Weights of a small transformer language model.
Size: width 128, 2 heads of 64, MLP 512 GELU, vocabulary 717.
Training: 96M tokens, 5868 steps.
Each number is 128 + 32 x the weight over the matrix's rms, rounded and kept within 0 to 255. Layers, rows and columns count from 0.

# layer 3 MLP up, 512x128, rms 0.343, rows 371-383, columns 0-127
[[ 99 124 146 132 132 140  84 159 138 164 152 145 136 179 133 110 144 115  98  85 120 106 169  82  69 120 114 183 139 112  46 113 177 124 159 144 148 141  78 122  90 100 175 161 113  79  91 120 150 169 139 100 171 110 121 165  81  50 147 120 130 123 170 117 107 151 148 115 125 100 153 118 150 131 165 106 142 135 182 139  92 131 135 135  78  57 152  94 120 140 110 131 183 194 167 159  99 136 102 151 161 138 149 133 149 121 155 109 198  56 137 103 155  80 150 103 159 107 173 124 113 112 102  59 120 117 128 129]
 [155 131 141 142 101 101 194 110 175 147 164 129  99 103 135  92 146 207 145 102 126 104  90 147 112 162 163 173 123 181 134 154  96 117  87 123 218 108 142  68 126 127 209 152  95 136 188 128 163  86 120 138  56 105 142 130 106  55 181 176 183 115 128 129 123  69 158  94 153 143 154  96 166  88  95  70 108 135  82  94 104 153 130  56 162 103  69  89 123  97 102 175  73 168 117 113 191 124  98 129 133 114 103 165 153 129 180  41 103 138 166 159 124 161 106 197 165  92 120 166 185 116  98 132 144 141 167 118]
 [130 112 134 131 109 136 159  91 123 126 106  37 169 138 182 131 130 112 148  87 123 153 117 142 173 104 149 133 125 150  96 128 100 138 121  93  81 138 151 102 123 124 114 132 150 134 157 119 148 109 148 120 111 123 128 177 128 139 123 155 149 174 127 157 101 112 124 107 161 110  56 153  97 120 155 124  81 129 131  87 137 160 104 125 157 114  65 139 199 161 117 112 130 142 112 158 103 110 138 132 136 119 142 121 119 152 129 110 126 119 123 238 116 100  91 116  78  68  96 134 167  66 125 162 149 134 114 101]
 [ 90 122  98 110 128 205 104 138 153 138 153 113 118  95 118  94 173 144 119 110 121 147 130  98  89 121 159 152 110 116  70 112  74  86 146 126  64 144 137 119 124 171 110 173 146 130 179 109 154 122 136  92 132 136 113  99 122 103 129 183 190 108 151 137 117  73 153 143 112 103 171 161 113 143 155 112  83  97 127 119 201 181 157 138 153 165 115 147  96 144  74 117 138 127 169 151 119 174 184 101  84 107 140  63 131  96 146 122 153 103  77 118 146 121 155  96 211  99 157 119 159 205 131 134  98 166 112 137]
 [ 79 150 174 105 123 132 141 128 129 125 184  64 149 116 169 160 106 103 156 177  55 207  73 118 203 136 212  62 134 101 197 140 101 202 117 123 130 120  74 108 127 152 156 112 100 122 133  42 204 150  84 170 103 181  79 129 172  85 164 111 141  78 174 153  88 211  70 112 168  96 118 159 188 119  74  47  58 169  86 142 152 120 107 129 155 152  93 105  92 118 162 108 134 117 130 159 184 105  58 143 141 170 143 145 110 122 135 187 118  70  74 112 182  94 136 167 102 148 143 108 160  92 121  70 116  69 164  97]
 [116 115 118 145  67 117  95 135  98 124 116 199 140  99 142 111 101 128 139 149 147 127 187 140 178 147 145 144 141 182  90 155  48 122 133 185 102 118  81 140 118  87 129 179 125  89 174 178 186 133 105 138 106 108 109 200 139  88  77  97 160 120 172 121 147 121 154 129 191  95  60 135 122 192 140 152  93 115  97  43 160 158 171  69 152 117  61 112 102 146 126 138  82 152  45 112 130 132 138  82 179 103 132  66 119  92 133  99 142 174 122 135 199 187 149 131 128 100  96 119 152 110 104 124 167  82 174 153]
 [137 170  83 193 165 120 119  67 104  92 140 202 128 151 117 149  67 159 102 178  75 123 151 117  86 151 151  97 132 213 143 116 131 114 173 139 167 162 119  85 115 157 155 106 139 173 165 157 101 117 125 198  65 153  79 154 186 165 201  82  67 100 104  84 154 107  93 115  94  86 195 143 176 175 163 128 130 164  70 150 133 112  99 145 144 109 161 141 118  98 122 115 151 101 138 164  36 148 183  88 125  49  95 122 116 112 120  85  96  69 120 125 161 158 171  86 103 121  77 124 118 164 133  94 186 132 198  76]
 [132 132 158  87 132 168  57 118  93 152 179 152  88 133 137  87  97  69 184 115  93 145 110 100 151 164 216 142 159 105 121 146 120 146 119 138 126 102 192 126 120 111 143 149 139 174 157 163 141 146 149 151 108 126  99 138  88 107  91 160 135 125 164 140 108 166 138 147 114 156  92  71  94 141 186 122 152  96 133 145 134 112 154 125 102 129 148  97  95 136  65 134 125 183 130 128 108 117 172  97 149 121 123 146 149 138 150 106 106 125 110  84 164 119 161 138 175  91 156 160 130  80 118 173 138 125 115 156]
 [ 45 177 132 154  83 138 149 121 122 151  65 120 129 105 182 115  90 158 149 102 117 213 159 160 160 183 160 119 133 108  69 205 120  70 142  30 132 143 113 175 137 102  65 134 117 139 142  95 136 116 128  53 106 121 123 186 140 111 122  50 119 161 191 143 121 203 158 132 103 107  59 145 123 179 159 112 172 150 128 153 107 122 122 206 154 129 127 133 173  53 104  50 195 131 220 125  89  76 136  99  94  97 125 134 178  53 152 154 170 134 104 121 150 101 131 161 143 173 127  79 121 160 109 101 147 134 103 197]
 [146 122 150 127 116 146 119 112  78 185 133 122 139 138 153 132 134 123 107 181  75 145 121  91 107 106 111 133 165 117 111 115  68 104 100 139  74 138  72 121 134 129 121 182  97 135 189 113 176 166 122 117 134 125 104  73 173  92 174 119 145 169  89 191 153 131 129  69 146 153  96  76  52 127 179 146 118 214 142 146  89  85 136 124 135 117 161 106 107  50 199 113 118 109 101 168  78  86 104 217 134 103  89 142 113 115 103 136 154 182 122 141 109 108  99 148 135 142  61 129 125 125  61 104 163 127 128 152]
 [110 178 152 125 146 139 122 106  68  86  66 125 137 133 138 176 165 137 138 152 110 152 130 167 112 144 165 223 110 178 144 120 143 123 113 114 137 173 105 126 118 115 134 215 195 130 219  91 106  96 119 133  64 171  91 129  85  93 105 134 123 125 176 100 124  80 145 145 125 119 117 119  66  62 137 148 146 125  90  95 124 138 203 109 129 113 108 100 125 164 157 134  98 198  91 144 142 142 162 173 111 143 122 103 133  85  75 122 150  53 222 136  78 157 162 110 121 134 157 110 114  99  75  92 119 105 133  94]
 [142 158 131 145 129 160 132 140 150 138 106 101 134 115 128 111 183 138  70 131 157 118  70 154 111 171 168 155 140 139 137 128 114 121 117 170  77  66 178 124 177 148 101 150 155  88 144 103  33 100 116 124 119 150  74 147 172 144  91 121 151 129  93 117 175 155  74 146  90 152 127 122 122 109 142 157  73 157 161  89 133 148 112 170 139 122 130 183 145 115 123 161 118 146 190 101 111 148 112  95 111 107 138 126 107 101 156 121 144 139 137 123 134 110 126 155 103 168  69 121 114 151 107 104 127 109 163  97]
 [156 120  97 128 140 176 111 117  93 126 135 160 137 125 141  98 178 124 160 121 109 117 142 114 156 148 111 149 107 151  31  62 189 146  70 130 124 119  99 121 100 145 126  91 130 118 134 181 165 104 111  40 152 129 172 172 147 126 138  84 137 190 109 168 123 163 162 211 125 177  48 113 128 135  82 120 147 166 169 112 181 114 121 145 181  67 161 130 149 136 134 102 150 122 156 144  83 108 135 131 126 144 140 184  79 112 141 145 185  93 155 128 183  83 131 122  83 133 111  79 135 144 155 131 211 101 105  77]]
# layer 3 MLP down (transposed), 512x128, rms 0.296, rows 371-382, columns 0-127
[[169 131  94  82 109  97 142 169 162 155 105  95 170 137 146 120 127 107 135 122 188 131 135 118 104 131 116  54 170 182  91 163 101 153 137 103 160  79  88  98 120  17 151 140 189  81  98  99 114 155  96 140 134 115  99 182 108  98 179 160 100 132 189  80 120 110  92 152 136 143 149 122  97 124 136 131 124  91 142  86  64 125 194 177 148 177 121  85  87 150 119  84 212 130  53 131 116 144 141 163  75 122 112 127 130 127 110  97 155 119 128 107 101 174  86  88 185 113 133 121 141 120 131 127 154 128 139 150]
 [100 102  86 174 111 143 108 103 177  97 121 121 165 116 152 103 180 220 146 103 202  76 114  60  93 136 143 193 183 109 163 152 140 122 125 112 194 193 134  71 102 104 117  73  61 123 151 111 136 119 132 194 173  82 118 158 162 132 184  95 251 131  78 125 116 118 122 142  89 173 158 115 106 188 173  91 212 109 115  89  96  94 144 159 164 122 132  69 121 114 132 233  79 123 148 139 122 164 133 115  93 152 144 121 184 164 159 106  90  92 137 150 135 146  98 135  99  80  79 135 151  52  86 157  74  60 124 144]
 [128 127 135 139  98 154 109 126 127 128  85 140 180 111 172 164 166 114 149 150 125 112 131 199  97 203 138 130  77 160 117 136 122 127  81 126 127  92 127 150 150  91 147 152 146  95 129 168 133 125  91 172 110 119 130 161 151 119 132 136 152 130 160 131 127 131  98 159 100 108 129 163 169 145 105 131 161 127 115 144 125 138 126  92 119 164 168  82  86 140 140 126  89 126 127 149 145 137 152 101 115 129 150 135 163 150  87 103  98 156 112  98 100 116 100  89  93 122 102 187 155  99 166 209 169 114 121 113]
 [152 145 106 138 101  94  90 142 124 148 171 146 121 144 138 175 123 111 120 142  62  64 112 117 119 138  95  48 146 123 111  82 121 190 117 116 137 138 158 110 198 118 132 124 168  86 168  98  89  71 110 147 119  81 120  65 176 147 127 104 128 125 179 106  86  99 117 138 132 159  82 149 152 141 103  89 104 116 103 123 154 121  73 138 113 203 114  86 122 132 128 125 147 115 121 171 122 140 150 147 112 131 188  70  84 155 101 145 123 145 123  76 149 117 155 106  55 131  84 118  85 121 118 117 107 158 151 111]
 [125 168 202 138 144 179 108 188 118  90 191 161  78  70 176 119 116 124 149 123  60 123 138 139 158 117 187  87 170 144 136 167 154 119  73 146 171 137  78 111 109  96 167 127 104 193  89  78 182 118 161 112 170 107 196 154 188  94 117 173  95 167 154 142 132 147  94 176 150  71 197  68 124  64 141  78  78 104  96 160 179 112 118 108 191 203 152 128 159 115 128 133 141 118 100 151 162  76  57 127 108 107 152  80 114 149 127 104 143 158 111  59 143 143  83 115 126 118 161 132 103 156 137 149 135  55  89 132]
 [161 143  72  90 146 114  93 180 168 138 169 204 105 125 142  64 174 111  29 173 135  89 103  92 184 124 152 138 101 200 163 110 146 167  79 147 128 144 115 121 131  65 163 143 155 131 170 100 147  62 104 125 148 129 131 136 220 125 169 105 181 149 139  79 110 154 103 107 199  53  66 132  95 145 118 129 103 178 165  78 152 145 113 129 151 100 178 135 181 138 121 144 154 124 139 164 114 169 105 120 150 145 174  91  76 104 152 186 154 141 136 144 132 150 105 135 160  99 108 134 128 123 117 136 151 117 192 153]
 [122 183 123 124 129 119 126 159 104 122 104 185  86  78 166 166 136 123  93 128 149 172 122 148 116 117 156 106 153 108 150 123 163  98  87  78 180 109 147 105 197 125 104  59 147  92 138  80 157 190 121 144  72 134 132 133 177 145 148 117  74 113 137 120 104  89 144 105 111  67 155 127 104 117 105 185 122 152 152 119 186  89 111 134 154 153 207 102 164 162  68 127 154 125 114 174 129 133  92  83 136  87 148  97 136 137 103  89 111 156 114 118 178 103 106 136 131  82  97  75 148  63 146 155  79 108 171 144]
 [138  90 123  91  99 109 134 150 172 153 175 137 201  81 152 140 119 142  85 126 130 146 144 135 121  93 131 114 152 122 115  80  78 149 139 121 147 126 164 168 145 101 104 190 136 124 155 173 127 142 117 124 127 153 196  99 118  75 121  82 148  96 155  75 153 117  92 124 128 189 139 132 119 100  76 140 160 112 108  97 130 174 106 145 150 161 143 108 132 182 142 132 127 124 109 198 152  99 113 129  52  68 109 125 107 152 145  92  73 162 109 120 125 179 144 107  73  80 154 147  91  42 107 130 104 120 144 108]
 [125 122  87 151 103  98 126 137 107  33 116 160 123  86 107 113 168 140 165 129 149 161 123 147 130 106 127  93 153 119  65 100 186 222 136 109 146 113 127 167 120  76 149 105 136  45  97  93 147 153 103 103  55  99  88 182 132 139 189 115 145 123 108 118 139 120 151 146 158 129 148  71 114 138 132 110 164 149 112  98  35  89 168 100 117 183 177 125 178 174 134 121 190 137 142 132  80 129  95 106  93 184  68 180 129 127 126 120  96 120 111  98  99  88  70 140 177  65  88 170 176 132 130 103 153 112 158 125]
 [149  80 110  77  63 123 146 157  68 171 162 144 136 123 143 158 164  89 124  75 142 147  88 125 126 161 126 118 141  82 179 114 124 113 184 132  83  87 134  79 136 106 105 160 118  96 153 117 115 114 140 104 131 106  76  99 135 196 143 136 149 138  83 105 123 172 120  91 119 128 112 152 201 164 129 122 104 100 117 135  84  84 144 114 148 146 124 126 106  30 160 133 128  91 124 149  73 184  79 154 123  99 152 101  74 144  68 117  77 136 123  92  75 130  60 109 108 117  99  93 179 156  64 113 172 137 107 158]
 [151 137 103 139 171 125 181 172 180 145 109 134 182 100 157 159 124 144 131 169 118 148 254 124 135  71 135  83  79 128 142 110 137 145  77 141 132 135 116 142 108  99 108 155 132  80 160 143 147  84 173 135 130  73 114  91  98  89 106  50 132 113 169 187 104 182  98 123 174 122 140  95 102 166 128 152 111 112 135 100  49 106 119  99  87 132 150  88 163 143 173 125 173 115 112 212 134 115 189 112  56 138  79 108 123 123 137 115 149 136  93 171 149 153 163  80 142 136  98 154 133  88 160 122 141 133 147 126]
 [161 127 141 140 170 124 118  87 116 123 125 114 138 137 145  93 140 138 164 110 153 104 142  97 125 101 151 122 125 146 167 113 106  89 113 109 153 169 131 185  98 114 149 156 123 164 174 150 143  91  67  93 125 166 110 130 126 147 165 187 132 192 129 129 124  95 191 154 175  96  69 122 187  93 124 115 137 160  97 163  73 168 128 103  87 123 137 116 112  98 127 148 145 104 103 104  75 133 140  80 129 152 140 158 142 109  97 183 117 137 111 133 119  80 143  84 154  90 109 157 167 142 136 144  88 102 159 120]]